From a checkpoint of a small transformer trained on Wikipedia: 10 layers.
Each number is 128 + 24 x the weight over its row's rms, rounded and kept within 0 to 255. Layers, rows and columns count from 0. The size above them is the row's rms in percent of the matrix's.

# layer 6 attention query, 128x64, rms 0.528, rows 34-63,97-127, columns 0-63
size [ 71  57  84  70  93 104  97  91 102  86  76  93 100  82  83 139  89  78 106  91 118  92 154  98 115 156 114 108  92 119 102 116  73 109  74  87  95 102  74  85  92  88  90 101  88  90 121  96  82  99  81  99 114 153 113  98 171  99  94 114 102]
[[125 127 109 120 120 135 130 138  91  59 107 140 136 153 102 166 139 138 133 136 140 156 137 140 144 126 143 142 111 146  96  95 147 180  85  94 105  97  98 132 155  89 165 120 171 116 123 111 104 136 149  99  85 159 129 121 141 129 157  88 124 133 126 128]
 [181 125 148 124 123 121 145 172 136 144 116 129 111 156 139 170 113 127 124  79 114 135 119 152 143 136 130 160 188 153 126 102 131 139 128 143  94 145 130 144 178 122  65 117 116 139 148 126 120 129 142 132 150 113 112 123  91  83 155 107 167  99 108 143]
 [159 146 152 141 130 120  79 117 149 136 102 104 112 142 171 152  99 111 163 171 156  94 117 140 110 172 144 128 124 144 132 120 158 112  98  91 120  96  93 151  76 140 167 123 117 127 150  97  90 136 119 125 110 129 160 133 140 140 146  90 113 148 109 139]
 [165 141 113 121 121 120 166 156 173 156 137 115 124 153 120 130 121 119 126 124 114 133 129 181 141 154 155 160 131 171 116  82 114 180 151 129 123 141 117 144 156 104 102  92 139 140 153 126  76 130 120 142 107  95 139 130  98 114 148  65 118 114 118 110]
 [ 90 113 137 127 143 122 129 131 120 116 119 103 164 119 116 134 141 172 176 123 115  88 103 143  99 138 104 114  66 136 150  92 137 141 139  96 158 128 135 117 125 148 126  86 154 100 142 133 127 139 110  90 108 175 122 141 166 166  97 109 144 177 122 136]
 [ 97 126 114 137 118 122 147  83 136 123 117 122 144 115 139 118  91  70 102 108 119 123 140 129 107 112 133  88  80 121 174 134 136 100 134 144 133 157 173 112 142 125 142 104 136 123 157 131 181 116 122 109 149 159 143  82 178 171  98 115 147 123 131 146]
 [158 117 133 114 149 145  99 141 171 168  82 132 134 157 122 125 174 167 131 151 124 153  91 115 114 139 145 170  96 126 149 131 142 121 133 130 128 105  93 126 100 119 111 151 148 141 204 102  89 115 134 129 114 143 122 139 121 105  99 155 165 115 144 140]
 [149 157  96  88 114 140 159 126 139 106  97 160 111 145  94 155 120 141 185  98 134 103 130 143 152  91 100 140 122 139 120 117  98 162 126 141 116  98 155 113 138 106  93 139 129  96 167 168 159 106 149 149 118 147 104 126 164 122 126 149 136 131 113  80]
 [129 111 129 107  87  87 110 119 132 158 109 110 154 129 129 143  97  99 112  74 125 112 151 168 122 130 100 120 135 104 143 149 159 124 114 152 100 151 111 104 130 142 153  90 103 165 158 125 188 112  69 103 113 132 133 108 146 145 133 125 152 101 141 102]
 [125 130 134 136 174 119  83 101 118 134 118 153 105 124 124 114 146 107  68 183 109 166 121 110 148 128 124 129 161 120 119 105 115 182 126 135 105 125 118 152 140 143 135 188 136 125 151 150  84  92 128 143 157 112 160 153 137 118 114 165 112 123 144 146]
 [130 141 123  92  81 133 108 136 148 112  86 123  97  96 208 133 122 144 111 136 115 109  95 145 159 189 148 150 182 120 119 111 112 153 145 147 115 133 113 123 120 115 100 121 151 127 104 132 131  97 122 122 118 135 117 115 120 134 148 113 114 134 146  70]
 [106 110 135 118 129 109  93 106 166 162 119 115 123 143 103 117 112 113 164 105 114 130 114 124 125 109 177 137 112 106 200 123 152 105 107 145 140 131 102 119 112 143 123 117 110 160  97 110 153 133 108  82  81 182 170 110 137 155 130 131 125 129 131 163]
 [111 125 137 134 130 119 147 164 128 118 104 133 143 149  97  77 121 114 137 148 129 143 146 116 115 111 156 108  97 141 123 153 118 130 117 152 147  79 120 157 154 155 147 168 146 101  91 168 120 174 123 124 147 160 109 150  90  89 119 147  60 135 116 151]
 [164 159 171 147 139 126 115 159 143 117  81 124 113 130 118  82 125 124 113 140 158  86 126 145 107 112 144 110 141 159 126 110 134 119 121  93 153  92  97 115 164  76 122  97 125 101 130 148  97 122  99 165 116 129 162 144 111  94 132 139  90 152 105 104]
 [ 94  98 109 153 133 139 137  74 142 129 157 152 126 140 120  63 153  98 140 147 124 161 139  85 104  84 111  89 124 134 166 147 142 124 115 142 177 120 148 106 112 120 128 137 121 151 136 121 129 137 128 101  96 107 117 126 129 123 105 184 100 148 158 132]
 [150 129  99 126 142 151 114 126 105  92 129 134 123 109 106 145 106 111 120 125 122 142 115 144 144 157 104  62 113 115 160 166 131 128 181 111 105 154 146 145 156 115 111 134 125 168 148 147  84 154 130 138 135 158  94 125 152  67 160 104 117 111  91 133]
 [160 130 154 104 117 144 127 167 117 114 176 142 109 110 121 190 102 121 171  86 131 100  94 113 125 122 113 120 111  93 162 133 126 115 117 140  73 153 109 147 125 131 134 112  93 164 116 111 168 110 120  97 133 108 141 127 117 138 120  72 146 145 126 114]
 [144 121  96 118 148 101 135  98 137 148 127 163 133  89 129 104 122 120 156 188  73 126 115 112 123 156 135 128 138 101 147 141 150 122 124 140 127 121 159 129  79 130 159 120 147 148 166 110 167 141 129 118 120 100 145 152 185 166 104  98 122  83 126 133]
 [127 168 141 132 120 135  79 136 151  91 127 102 131 142 137 128 101 125 133 138 106 118 151 130 142 107 136 110 116 163 157 167 164 119 161 117 132 156 107 130 155 136  95 112 120 125 127 162 130 161  91 104 160 169 123 153  81 187 118  82  92 126 114 118]
 [135  94 134  94 137 112 129 122 138 139 148 109 149 110 106  84 113  88 159 142 101 128 137 131  92 101 155  90 127 139 120 156 112 137 159 180 109 158 113 133 164 118 117 123 143 141 146 164 174 165 113 128 161 146 117 122  90 137 131 103  70 155 145 137]
 [130 164 143 134 147 154 116 154 101 130  94  86 163 140 130 118 156 166  99 150 120 128 123 114 123 163 183 162 163 142 123 138 136 134 100 103 159 176 119 137 107 156 125 161 120 102 160 130 125 117 142 109 147 112 119 147  88 105  81  91 139 129 140  97]
 [154 116 147 173 124 117 129 149 103 120 152 139 131 167 108 115 127 142  94 132 155 129  91 114 126 134 103 134 115 138 146 108 147 179 105 122  84 162 112 172 118 157 137  96 110 150  82 130 103 159 149 145 110  89 152 149  92 110 116 131 159 170  98 135]
 [147 131 132 132 122 171  86 173 133  92 125 107 128 150 129 150 101 174 114 124  90 105 103 130 149 143 116 127 118 120 147 160 151  78 108 102 127 168 159 135 125 134 103 143 134 147  85 100 107 155 116 121 146 159  63 154 127 136 107  97 143 115 117 126]
 [136 116 142 130 142 124 113 117 144 158 156  98 144 123 144 110 114 108 129 168  85 100 159 138 132  83 157 143 140 133  82 125 151 160 102 136 106 154 119 141 123  95 151 126 107 148 132 122 195 101 138 131 106  68 132  95 137 103 143 124  90 101 129  94]
 [139 123 139 113  87 133 122 149 169 110 118 131 124 133 133 138  89 161 105 102 156 136 106 117 147 114 118 101 113 109 172 178 138  96 147 206 107  84 123 113 114 124 127 157 132 189  97  90 118 128 139 139 103 147 101 131 112 116 125 132 111 124 128 125]
 [124 115 135 139 105 136 177  98  99  71 146 113 138  94 133 129 140 114  89 135 111 131 156 124 142 143 133 122 165 151 158 136 114 130 145 137 117 134 148 119 171 115 113 155 167 112  88 122 125 120 130 114 119 158 165 164 143 104 103 111 119 121  62 179]
 [106 104  98  98 131 119 151  85 117 152  77 130 157 122 118 113 148 142 154 126 133 127 173 106 115 142 160 184 130 155 118 115 136 118 133 139 133  76 108 121 113 142  88 172 167 111 128 148 101 158 148 111 156 159 139 141  94 154 112 121 144 150 138 106]
 [112  73 122 141 129 166 145 156 136 156 150 116 128 122 126 140 102 134 140 181 107  51 156 158 164 121 121 147 110 137 135 108 101 119 104 114 130 137 132 118 146  92 123 121 123 159  77 131 164 162 109 132 107 121 136 136 142 123 160  81 150 113 116 118]
 [104  90 135 116 137 160 113 117 106 136 109 143 111 108 142 127 136  78 119 133 114 122 105 111 140 130  94 128 110 127 184 131 137 195 158 101 128 140 118 136 124 159 107 120 106 111 116 131 124 152 148  98 108 157 190 149 100 117 158 131 188 151 115 122]
 [156 119 147 135 138 185 125 179 140  90 127 162  95 123 117 150 121 135 131 127 136 140  85 155 161 101  64 109 138 135 109 108 116  99 122 142 132 117 120 136 118 120 142 102 126 105 173  85 124 113 168 108  98 131 116 129 138 139 137 117 182 116 158 147]
 [101 157 116 157 151 129 112 125 122 153  99 127 145 123 125 131 132 145  80 122 113 103 126 113 117 139 155 191 138 133 118 155 108 122  71  87 139 140 108  99 100 166 120 157 159  89 117 142 147 115 121 119 132 112 147 121 116  92  73 129 144 111 180 111]
 [166 123 164  94  85 100 131 146 141 105 144  97 113 137 129 163 114 126 173 154 150 110 127 124 152 161  85 117 135 128 136 105 137 163 175 154 124 109 129 150 150  93 113 107  97 176 148 118 116 138 102 130 120 115 111 132 127 117 148 123 123 129  65 164]
 [157 143 102 121 106 128 115 160 110 149 157 141 116 161 157 166 113 142 150 116 160  94 126 176 164 125 141 113 108 151 105  88 135 131 146 119 104 130  86 130 167  92 108 108 163 144 163 119 145 130  94 106 123 136 114  90 155 132 158  97 130 135  81 113]
 [161 122 113  99  95 112 133 132 167 120 111 142 142 134 168 163 105  95 129 148 125  91 108 151 171 169 103 108 167 106 160 118 108 139 172  90 124 109 100 152 133 128 138 101  77 127 124 123  92 111 134 152 133 116 144 166 136  95 149 165 118 125 127 129]
 [166 166 108  96  90 125 107 156 125 182 145 129 106 140 158 129  83 112 180 121 146 108 116 158 183 142 133 149 135 154 104 113 124 142 110 165 128 112 118 148 125 122 139 124 144 136 132 142 155 124  91 137 126  89 110  87 127 131 171 111 131 139  84 120]
 [118 114 109  94 138 129 146 126 148 160 119 117  79 119 155 124 145 150 184 158 140 110 147 131 135 105 140 113 129 102  58 156 130 157 139 128 111 125 121 151 128 123 132 123 174 132 163 137  99 132  85 138 109 116 156 118  76 123 151  85 102 111  91 134]
 [ 93 126  97 116 115 104 139  83 140 157 105 101 134 111 117 112  98  73 121 112 107 135 178 105 133 114 118  92 117  97 179 124 158  85 132 110 171 143 160 119 163 126 128 166 103 106 120 139 144 140 140 145 130 126  78 147 155 139 109 135 122 123 143 145]
 [127 125 121 110 167 147 126 143 134  99 153 110 127 123 153  91 151 164 135 143 125 145 132 148 125 152 149 175 128 141 150 137 122 155  82  96 146  68 117 117 106 108 107 130 152 118 127 137 111 109 134 119  35 148 159 161 128 128 127 130 101 151 108 125]
 [159 142 141 132  68 162  95 168 132 123 131 103 121 131 138  97 138 118 134 144 154  98 169 124 144 102 156 102 115 148  83 142 116 164 171 148 124 115 128 150 113 134  99 142 166 151 150 175 150 124 125 113 136  97 117 148 120 101 143 102 137 164 117  88]
 [125 134 161 114 144 113 124 140 114 130 129 118 143 155 115 125 109 124 153 173 130 142 161 136 171 121 139  94  87 150  94 100 124 157 112 127  86 172 128 127 135 121 170  67 123  92 131 119 151 143 126 146 152 118 155 168 149 120 112  92 188 110 132 122]
 [113  97 155 168 136 114 124 137 151 141 151 149 140 107 116 168 102 133 134 133 111 124  89  96 121 174 110 129 142 137 143 105 147 120 103 120 119 114 138 151 142  85 161 131 107 145 158  68 180 119 130 119 105 135 149  99 143 172 143 110 113  98 162 171]
 [171 169 153 113 104 157 124 148 140 114 141 119 137 141 132 172 132 134 110 160 141 153  81 159 147 144 168 155 145 150  70  87 121 131 141 114 108 158 125 159 143 112 112 126 104  75 147 121  89 107 135 144 140 120 119 125 127 124 128 121 187 109 125 141]
 [105 147  80 115 141  92 132 107 164 134 152 160 157 137 163 122 138 136 163 153  78 124 164 133 130 178 122 110 112 124 140 111 134 112 123  82 118 124 119 127  72 148 148  82 161 136 105 115 120 147 125  94 126 150 159  85 106 130 132 107 119 151 136 117]
 [141 128 134 107 171 138 119 130 120 112 141 118 101 169 132 128  99 133 107  95 169 133 116 117  93 116 187  92 132 104 148 101 117 121 155 132 164 110 179 124  94 138  75 119 126 143 122 166 148 166  95 132 106 130 116 115 125 116 104 121 116 178 122 102]
 [187 157 127 127 133 139 123 115 102  62  96 126 118 176 147 138 131 137  97 143 168 151 102 120 155 125 144 120 160 112 115 118 103 155 169 111 138 131 130 112 125  93 100 150 137 104 111 146 114 138 138 161 169 131  94 164 130 101  97 138 161 142 120 144]
 [106 137 152 148 135  86 106 107 166 146 144 133 128 107 135 121  80 132 143 128 116 122 180 136 116 175 130 139 125 113 150 126 117  75  92 146 124 101 114 124 103 133 124  79 129 127 112 138 186 151 110 125 125 116 158  72 119 123  93 138  94 125 142 162]
 [172 138 116 139 123 110 160 159 137 160 139 166 132 133 115 138 106  99 140 150  99  82 113 126 131 156 124 132 127 124 151 154 145 166 171 106 124 102 145 153 128 140 113 132 109 162 102 105 124 121 103 154 158 105  88  82 118 121  75 157 128 164 124  85]
 [139 189 104 126 154 123 149 122 130  99  92 106 148 139 140 120 154 146  91 156 124 123 163 155 113 117 154 121 111 153 108  87  76 115 141 127 124 102 136 119 134 147 121 141 117 138 155 144 103 141 136  96 165  93 111 137 118  89 142 189 134 116  99 169]
 [103 146  75 118 152 123  82  97 131 181 152 185 119 127 146 135 147 144 132 152 149 100 155 138 114 106 108 155 123  95 138 147 115 130 108 100 175 106 114  87 105 134 183 123 140 131 161 119 134 109  92 114 143 155 136 129 124 116 110 125 125 144 148 154]
 [136 156 162 132 138 110 158 155 149 143 109  92 134 137 108 128 165 108 121 112 113 122 126  85 159 156 140  93 106 130  99  86 130 146 140 121 100 165 136 117 170 179 125  84 124  93 160 149 139 151 138 135 125  92 100 138 148  86 135 133  89 103 118 114]
 [106 132 121 123 116 116 114 154 136 106 114 118 172 142  77 132 134 138 128  69 127 110 139 134 141 135 129  90 113  70 107 115 116 129 150 145 104 135 162  88 157 159 117 150 146 126 107 174 132 134 124 121  86 142 142 112 136 144 113 143 139 186 110  75]
 [ 69 104  87 109 127 151 142 114 119  94 129 112  98  96 137 133 135 152 151  98 155  77 119 168  99 110 126 120 113 127 131 105 126  91 119 174 154 127 115 119 151 137 169 119 128 115 124 144 147 150 115 105 120 164 142 118 153 153 155 125 147 117 159  69]
 [123 122 124 146 111 114 161 119  92 154 133 103  86 133 134 140 134 131 137 166 135 116 155 115  83 135 137 103 166 121 102 136 117 133 175 123 142 140 148  95  94 127 140 123 114 170 149 125  95 138 102 149 162 166 108 145  94 104 143  93  68  88 113 151]
 [169 145 145 139 120  89 148 134 129 158 132 140 164 156 116 123 121  67 101 101  96  98 117 109 114 128  82  94 135 117 128 152 160 136 150 138 111 182 149 133 157 149 137 146  78 158 129 119 110 137 134 144 166 113  94 124 145  92 113 152 132 139 138  99]
 [134  93 144  84 119 106 112 148 109 148 130 147 156 171  92 138 156 115 112 106 112 155  79 129 128 110 111 126 148 107 116 110 124 152 138 114 100 177 123 117 132 147 129 101 130 154 186 147 134 153 171 108 139 151 116 152 147  79 151 168 130 115 112 156]
 [147 135 147  84 168 121 167 100  86 158 112 169 101 145 165 132  94 113 133 151 137 133 150 114  88 131 122 117 153 161 143 149 149 136  96 117 108 194  78 154 107 124 123 141 124 123 121 158 146 121 138 146 114  95 110 117 159 111 106 131 141 149 144 128]
 [127 125 137 149 120 182 115  96 126  89 137  95 121 127 153 145 116 178 151 156 164 146 135 126 144 141 137 159 121 136 126 114 127 132 128 114 112  77  99 127  98 103 126  96 131 119 101 133 165 114 162 132  74 150 125 135 108 133  85 117 137 111  75 171]
 [122  97 141 112 149 152 118 101 117 111 138  95 109 175 152 138 126 153 104 118 149 135 132 120 100 116 183 120 126 125 154 107 135  89 121 106 152 134 154 131 111 140  64 138 120 120 166 172 139 141 136 140  94 133 106 161 109 117 144  82  96 156  98  90]
 [161 101  96  82 114 107 150 153 117 128 115 177 143 140 155 153 149  87 138 131  94 138  69 108 135 160 135 141 188 128 135 150 115 132 127 162 101 147 113 132  88 129 134 147 113 154 175 111 122 110 127 115 122 126 129 140 146  96 129 161 103 105 133 152]
 [149 102 119 169 110  96 111 146 180 113 138 139 130 146 133 130 133 135 124 150 119 140 120 106 150 149 149  95 158 131 137 112 151 148 140  89 112  96 134 111 130 146  99  78 117 126 186  95 116 133 110 131 130 183  87 107 122 105 114 101  84 123  88 140]
 [144 135 142 166 112 184 116 135 141 168 126 150 152 102 130 155 140  57 134 134 112 161 106 121 131 105  76 156 145 105 101 115  88 144 115 147 120 121 123 119 150 131 138 103  87 145 126  90 100 109 150 122 129 146 163 107 146 121  92 134 157 101 140 122]]
# layer 6 attention key, 64x64, rms 0.451, rows 33-63, columns 0-63
size [104  95 113 101 115 100 109  78 119  86  88 146  66  84  95 108 110  86 113 122  98  81 104  94  90 117  92 112  94  91 113]
[[112 105 122 134 119 141 159 133 136 116 122 166 107 108 115  78 149 129 126 156 134 158 119 175 156 140 121  87 113  97 141 123 146  72  83 155 133 114 120 148 125 115 177 124 116 110 144 143  99 147  96 129 124 154 120 109 133 184 167 100  95 141 118 146]
 [127 124 135 191 157 127 120 122 140 125 131 108 118 133 158 173 107 137 154  81  83 130 133 124 104 130 138 133 147 148 136 133  95 129 152 116 104 129 122 120 134 124  55 142 122 169 132 134 146  92 166 172  97 118 115 151  97  97 111 115 144 119  93 101]
 [159 121 135 155 100 101 138 138 148  99 127  95 129 173 141 146 116 116 150 106 145 122 128 161 116 132 102 118 147 162 143 139 141 173 156 154 133 124 124 182 165 115 130 142 108 126 109  91  97  70 102 162 130 132 105 150 101 135 151  93 133 152  97  92]
 [126 101 123 162 119 101 111 147 131 130 125 115 130 141 110 183 114 154 129 108 128 119  98 103 114 165 131 183 145 153 103  89 173 154 141  86 117 162 112  98 152 134  86 170 115 145 147 114 117 105 109 133 131 164  94 142  86 117 144 142 110 119 104 138]
 [145 151 143 166 102  89 129 169 162  96 126  88 115 177 139 166 127 141 145 107 129 128 104 146 107 117 145 108 162 170 144 153 188 163 127 140 140 126 135 144 165 127  97 117 108 131  99 111 104 100 120 138 132 152 109 170 127 116 122 116 139 126 108  92]
 [133  96 127 117 135 131 110 154 147 129 148 148 134 141 130 134 100  97 128 139  62 150 147 110 155 103 130 114 156 162 118 121 120 134 124 129  94  96 123  61  72 127 100 127 120 154 123 134 154 115 157 131 157 121 126 155 119  81  58 135 137 129 123 128]
 [115 117 167 133 150 155 103 129 141 126 121 176 164  85 100 101 159 135  89 166 104  88 137  85 114 155 116 127 122 101 127 133 137  91 119 140 136 130 142 117  76 149 128 156 137 162 131 129 174 162 153 113 137 100 134 108 158 153 115 151 121 112 156 143]
 [139 136 136 126 102 130 142 130 132 152 147 176 115 126 127 129 156 133 112 141 168  91 151 108  94 102 142  95 123 127 129 117 103 130 119 137 153 124 138 151 142 165 174 146 158 109  78 163 148  76  89 134 176 151  84  95  91 148 138 117 130 131 107 122]
 [163 138 134 151 120 119 154 153  91 133 175  91 119 137 134 170 115 138 143 109 148 136  65 137 111 179  91 146 130 120 124 153 138 125 142 150 129 134 115 173 164 111 141 123  88 171 113 108  84 135 118 140 108 152 123 115  80 103 134 151 130 146 124 131]
 [102 123 107 174 181 132 158 138 158 128 125 118 154 146 148  86 117 116 129 113 109 156 148 118 147 106 120 119 152 138 127 145  84 155 168 127 123 142 133 149 145 145  93  81 158 154 158 101 137 145  95 109 161 110 137 136 177  79 151 103 133 126 140 124]
 [139 132  82 115 111 112 146 105 124 149 160 105 148 117 139 121 152 130 149 146 170 141 165 154 112 105 112 142 130  87 154 156 135 104 102 120 163 152  77 133 120 135 169 119 150 131  92 136 119 168 103 129  98 118 102  81  79 140 134 152 167 140 116 119]
 [130 104 159 168 110 135 139 182  83 113 102  96 113 170 137 154 143 121 113 131 144 129 122 154 143 116 103 129 143 196 121 125 150 163 137 118 144 137 124 163 172 127 124 113 125 121 141 131  97  84 101 134 126 118 114 153 132  81 121 119 137 133  96  80]
 [124  83 116 122 145 130 103  93 127 119 166 109 116 119 103  89 124 118 161 133 127 125 112  81  93 117 156 131 138 133 137 151  82 119 155 109 123 136 137 103 157 141 169 148 145 140 131 122 147  84 101 109 131 120 101 171  94 160 100 121 152 101  92 178]
 [103 134 109 135 110 135 126 105 125 112 142 109 128 102 132 151 144 121  85 112 113 113 141 143 115 143 120 186 106 129 138 174 121 110 136 108 105 116 125  99 168 162 161 133  73 104 135 108 102 106 134 115 158 125 127 127 135 180 136 113 161 144 203 149]
 [122 144 137 128 110 135 117 154 127 117  88 109 134 161 160 148 142 134 113  90  87 114  78 149 132 139 122 150 109 172  93 117 159 172 122 154  95 133 124 165 185 154  91 113 133 127 130 146  83 114 134 124 115 122 119 147 131  88 146  87 145 126 116 104]
 [ 96 114 109  98 139 133 140 111 113 162 164 147 127 110 110 144 139 104 139 155 128 134 163  97 119 125 148 162  99  55 142 164 114 130 149  87 107 122 112  93  91 151 152 158 101 141 109 116 168 133 135 123 106 159 133 134 128 191 117 135 109 133 140 133]
 [106 147 138 148 107 125 133 156 116 114 107 103  89 130 129 156 112  91 175 113 113 114 133 155 160 160  89 152 140 151  93 100 151 124 103 112 101 149 159 113 156 134 114 121 204 106 127 130 126 144 142 101 150 112 149 162 105 157 150 118 159 117 127 158]
 [166  81 120 121  80 137 110 159 158 152 128  99 136 143 174 149 161 110 118 112 108 117  87 143 143 154 140 163 155 126 117 117 133 151  91 126 137 103 147 140 185 142  95  87 142 133 155 140 117  91 118 138 145 125 130 150 129 116 141 124  84 100 114 101]
 [102  93 130 120 180 118 119  98 147 120 124 122 164  71  97 109 138 129 142 117 134 153 182 114  88 137 128 120 100  91 133 111 121 144 106  95 122  99 142  95 121 165 147 131  88 121 123  86 118 132 165 107 106 116 142 136 119 163 115 158 120 122 132 172]
 [146 123 108 158 107 136 168 148 138 122  95 128 106 150 121 129 112 128  63 119 129 140 130 128 108  94 144 139 107 170 126 147 121 160 113 155 168 120 158 169 132  91  93 150 134 156 103 135  87 117  77 121 139 110 122 165  82  99 130 132 145 135 109 107]
 [125 157 127 128 108 165 167 124  81  73  84 163 142  93 124 146 120 103  92 120 126 131 148 110 107 128 118 153 105 151 104 160 157 133 107 123 105  93 177 125 141 137 132 132 124 138 114  99 144 102 121 109 152 130 119 178 106 164 121  89 143 116 155 140]
 [118 144 121 121  89 102 157  78 149 128 122 130 123  94 162  82 108 110 150  98 154 151 161 121 117 123 128 119  69  97 142 154 127 129 140 132 132 142 150 120 116 126  95 175 184 125 144 126 105 144 155 171 129 126 149 120 117 160 126 135  99  99 162 142]
 [137 141 120 110 128 168 153 140 190 147 127  88 173 116 164 109 118 108 115 121 134 113  75 165 191 127 124  99 147 149 130 130 148 103 127 139 116 132 112 115 117 123 110 109 161 146 133 124 102  97 125  96 167 102 122 124 151 130  99 124  95 144  84 126]
 [109 141 132 122  86 128 140 147  95 158 153 124 113  98 127 149 130 161 138 117 160 150 106 157 126 104 124 138 109 127  78 102  87 157 159 136 128 163 114 131 123  60 148 127 131 101 156 118 107 103 142 125 141  82 171 133 112 122 147 103  75 120 138 128]
 [136 133  84 136 138 147 166 111 134  77 116 104 131 114  67 160 115 129 119 113 167 156 129 132 101 134 149 108 111 164 110 132 103 153 114 159 109 137 109 140 181 150  89 111 129 121 115  80 121 126 124 159 165 136 155 132 140 130 141 151 139 162  88 117]
 [111 109 109 182 139 112  74 171  97 111 167 138 132 131 101 139 159 110 119 145 138 151 117 132 166 119 122 118 143 136 141 117 120 114 156 118 131 161 138 172 125 104 170 136  95  97 146 139 121  70  97 123 169 141 112 103 148 135 135 156 129 167 133 143]
 [122 160 166 166 148 109  99 155 121 130 133 142 129  86 137 104 154 129 121 139 143  68 127 157 119 110 129  99  57 148 107 130 135 158 139 121 137 181 103 172 122 174 121 131 139 129 144 132 118  92  87 127 136 115 115 123 114 129 102 127 114 128 111  94]
 [132 120 127 136 116 107 111 128 152 145 146 143 116  78 129 119 127 123  76 121 103  98 109 146 117 131 117 121 115 143 106 125 107 138 100 134 155 151  61 123 129 139 186 169  97 155 131 126 132 110 112 124 155  92 119 101 138 156 126 113 161 125 203 140]
 [140 155 152 112 158  89  77 102 146  97 118 140 111 166 138 148 122 152 153 120 135 138 127  91 106 123 162 116 132 156 111 108 125 141 101 115 127 123 110 144 173 150 146 104 141  93 125 138  96 108 167 111 141 151 192 116 156 120 113 111 123 164  83 121]
 [134 112 142  97 148 112 161 125 145 123  99  86 124 104 161 119 145 156  99 112  88  70 127 143 117 112 149 142 114 160 102  96  99 115 102 144 126 150  99 135 139 104 171 155 143 151  92 157 130  80 101 159 119 101  89 127 134 135 125 109 142  99 130 111]
 [147 131 129  93 126 107 167 136  91 120 131 146 116 128 139  93 165 170 127 120 143 107 128 136 130  94 170 109 160 137 116 154 117 142 132 106 136 124 144 149 110 108  71 155  85 147 124 135 133  94 102 167  93 151 140 142 100  85 123 126  74 136  98 147]]
# layer 6 attention value, 64x64, rms 0.611, rows 0-4, columns 0-63
size [113  95 101  80  76]
[[ 93 129 168 100 159 160 126 163 154 124 135 167 112 154 126 120 135 130 130 162 100 135 119 161 119 138 100 138 139 157 131 133 127 121 117  97  84  96 164 162 104 112 121 126 126 161 117 122 135 128 131 140 102 137 126 169 126 133 141 110 205 116  69 119]
 [117 100 177 115 137 118 137 121  98 128 132 142 148 127  83 132 131 147 131 131 104 156 138 170 180 140 123 117 140  95 159 125 158  73 119 128 159 139 127 115 129  85 114 184 134  99  70 111 138 133 122 107 128 132  92  93  91 118 138 142 134 129 128  97]
 [146 168  69  99 130 168 157 133 102 134 147  99  90 121 125 120 119 126 171 153 124 128 135 171 127 157 152 146 100 148 119 105 150 121 111 134  98 114 106 148 121 134 133 114 125 133 123 156 121 191  95 167 140 136 130 111 127 155 109 107 134  77 149  98]
 [133 181 141 138 135  71 144 124 112 108 110 165 125 121 145 109 148 131 102 130 127 127 184 115 117 128 153 115 141 114 131 117 148 189 129 152 141 107  92 118 153 150 167  90 120  97 154 110 124 143 107  80 105 112 116 115 150 122 137 147 104 153 100  90]
 [103 124 129 150 139 134 149 139 167  83 118 136 157 109 167 174 112 123  95 101 136 163 118 119  94 161 101 130 128 108 162 185 106 130 151 155 159 165 106 137 135 129 138 124  86 135  92 128 165 126 158 126 102  99 104 166 138 128 121 117 101 118 135 144]]
# layer 6 attention output (transposed), 128x64, rms 0.583, rows 0-3,64-67, columns 0-63
size [100  87 105  90 117 100 101  69]
[[162 108 119 102 163 135 100 138 131 137 118 132 103 197 130 128 141 115 140 133 133 139  99 146  99 107 145 160 152 121 108 144 117 100 110 106 125  90 127 151  80 133 141 125 113 142 133  46 106 146 146 150 133 167 150 110 117  75 130 141 115 151 134 121]
 [134  95 149  83 124 127 137 145 106 124 166 118 167 155 111 132 154 109 182 115 115 125 114  96 111 115 129  97 117 113 175 119 147 108 141 138  96 115 142 119 132 140 136 146 108 135 148 138 126 105 140  82 122 156 106 104 170 104 132  68 118 148 175  93]
 [173 161  65 120 105 140 133 111 127 101 132 113 134 141 101 131  92 125 126 130 150 114 120 118 131 113 146 133  87 114 181 158 133  89 144 117 140 113 144 138  84 120 116 155 142 159  94 161 128 124  92  88 141 136 128 120  93 129 172 112 115 131 178 140]
 [124 126 151  99 164 100 137 108 168 108  91 120 141  62 145 136  90 123 128 146 120 128 177 127 132 126 108 101  88 104 139 141 149 122 101 138 146 161 163 140 113 120 144 113 133  88 162 111 165 109 160 129 105 103 110 128 164 131 138  89 101 117 148 112]
 [161 103 133 139 175 115 102 116 124 153 146 145 114 165 150 115 166 115 123 143 154 130 120 123 124 108 142 134 137 135 116 131 131 177  81 133 150  59 103 135 131  92 124 125 134 134 146 115 123  92 124 150  84 158 131  85 115  76 141 111 114 150  93 104]
 [114  96 156 130 110  96 147 122 105 152 107  99 201 177 172 132 137 140 140  98 109 122 119 119 121 128 109 138 119 143 137  98 137 121 125 140 127 123  98 105 134 127 132 148 155 115 138 155 122 105 118 137 151 160  61  80 141 108 121 101 143 181 119 125]
 [162 176  75 132 103 191 115 116 131 140 158 132 114 124 134 115 154 132  99 126 126 134 133 146 129 143 159 131 127 123 169 112 116 131 121 135 146  92 111 125  97 121 131 140 175 101 101 185 127 118  73 132 138 127 113 147  84 126 152 134  98 119 152  99]
 [130 164 142 130 122  97 148 131 121 128 106 124 134 126 154 106  92 128 114 141 121 170 191 113 171 103 144 142 121 141 114 140 135 141 105 130 134 142 102 129 118 128 188  94 151  78 134 157 163 102 122 142 170 102 124 150 140  79 132 135  97 101 152 102]]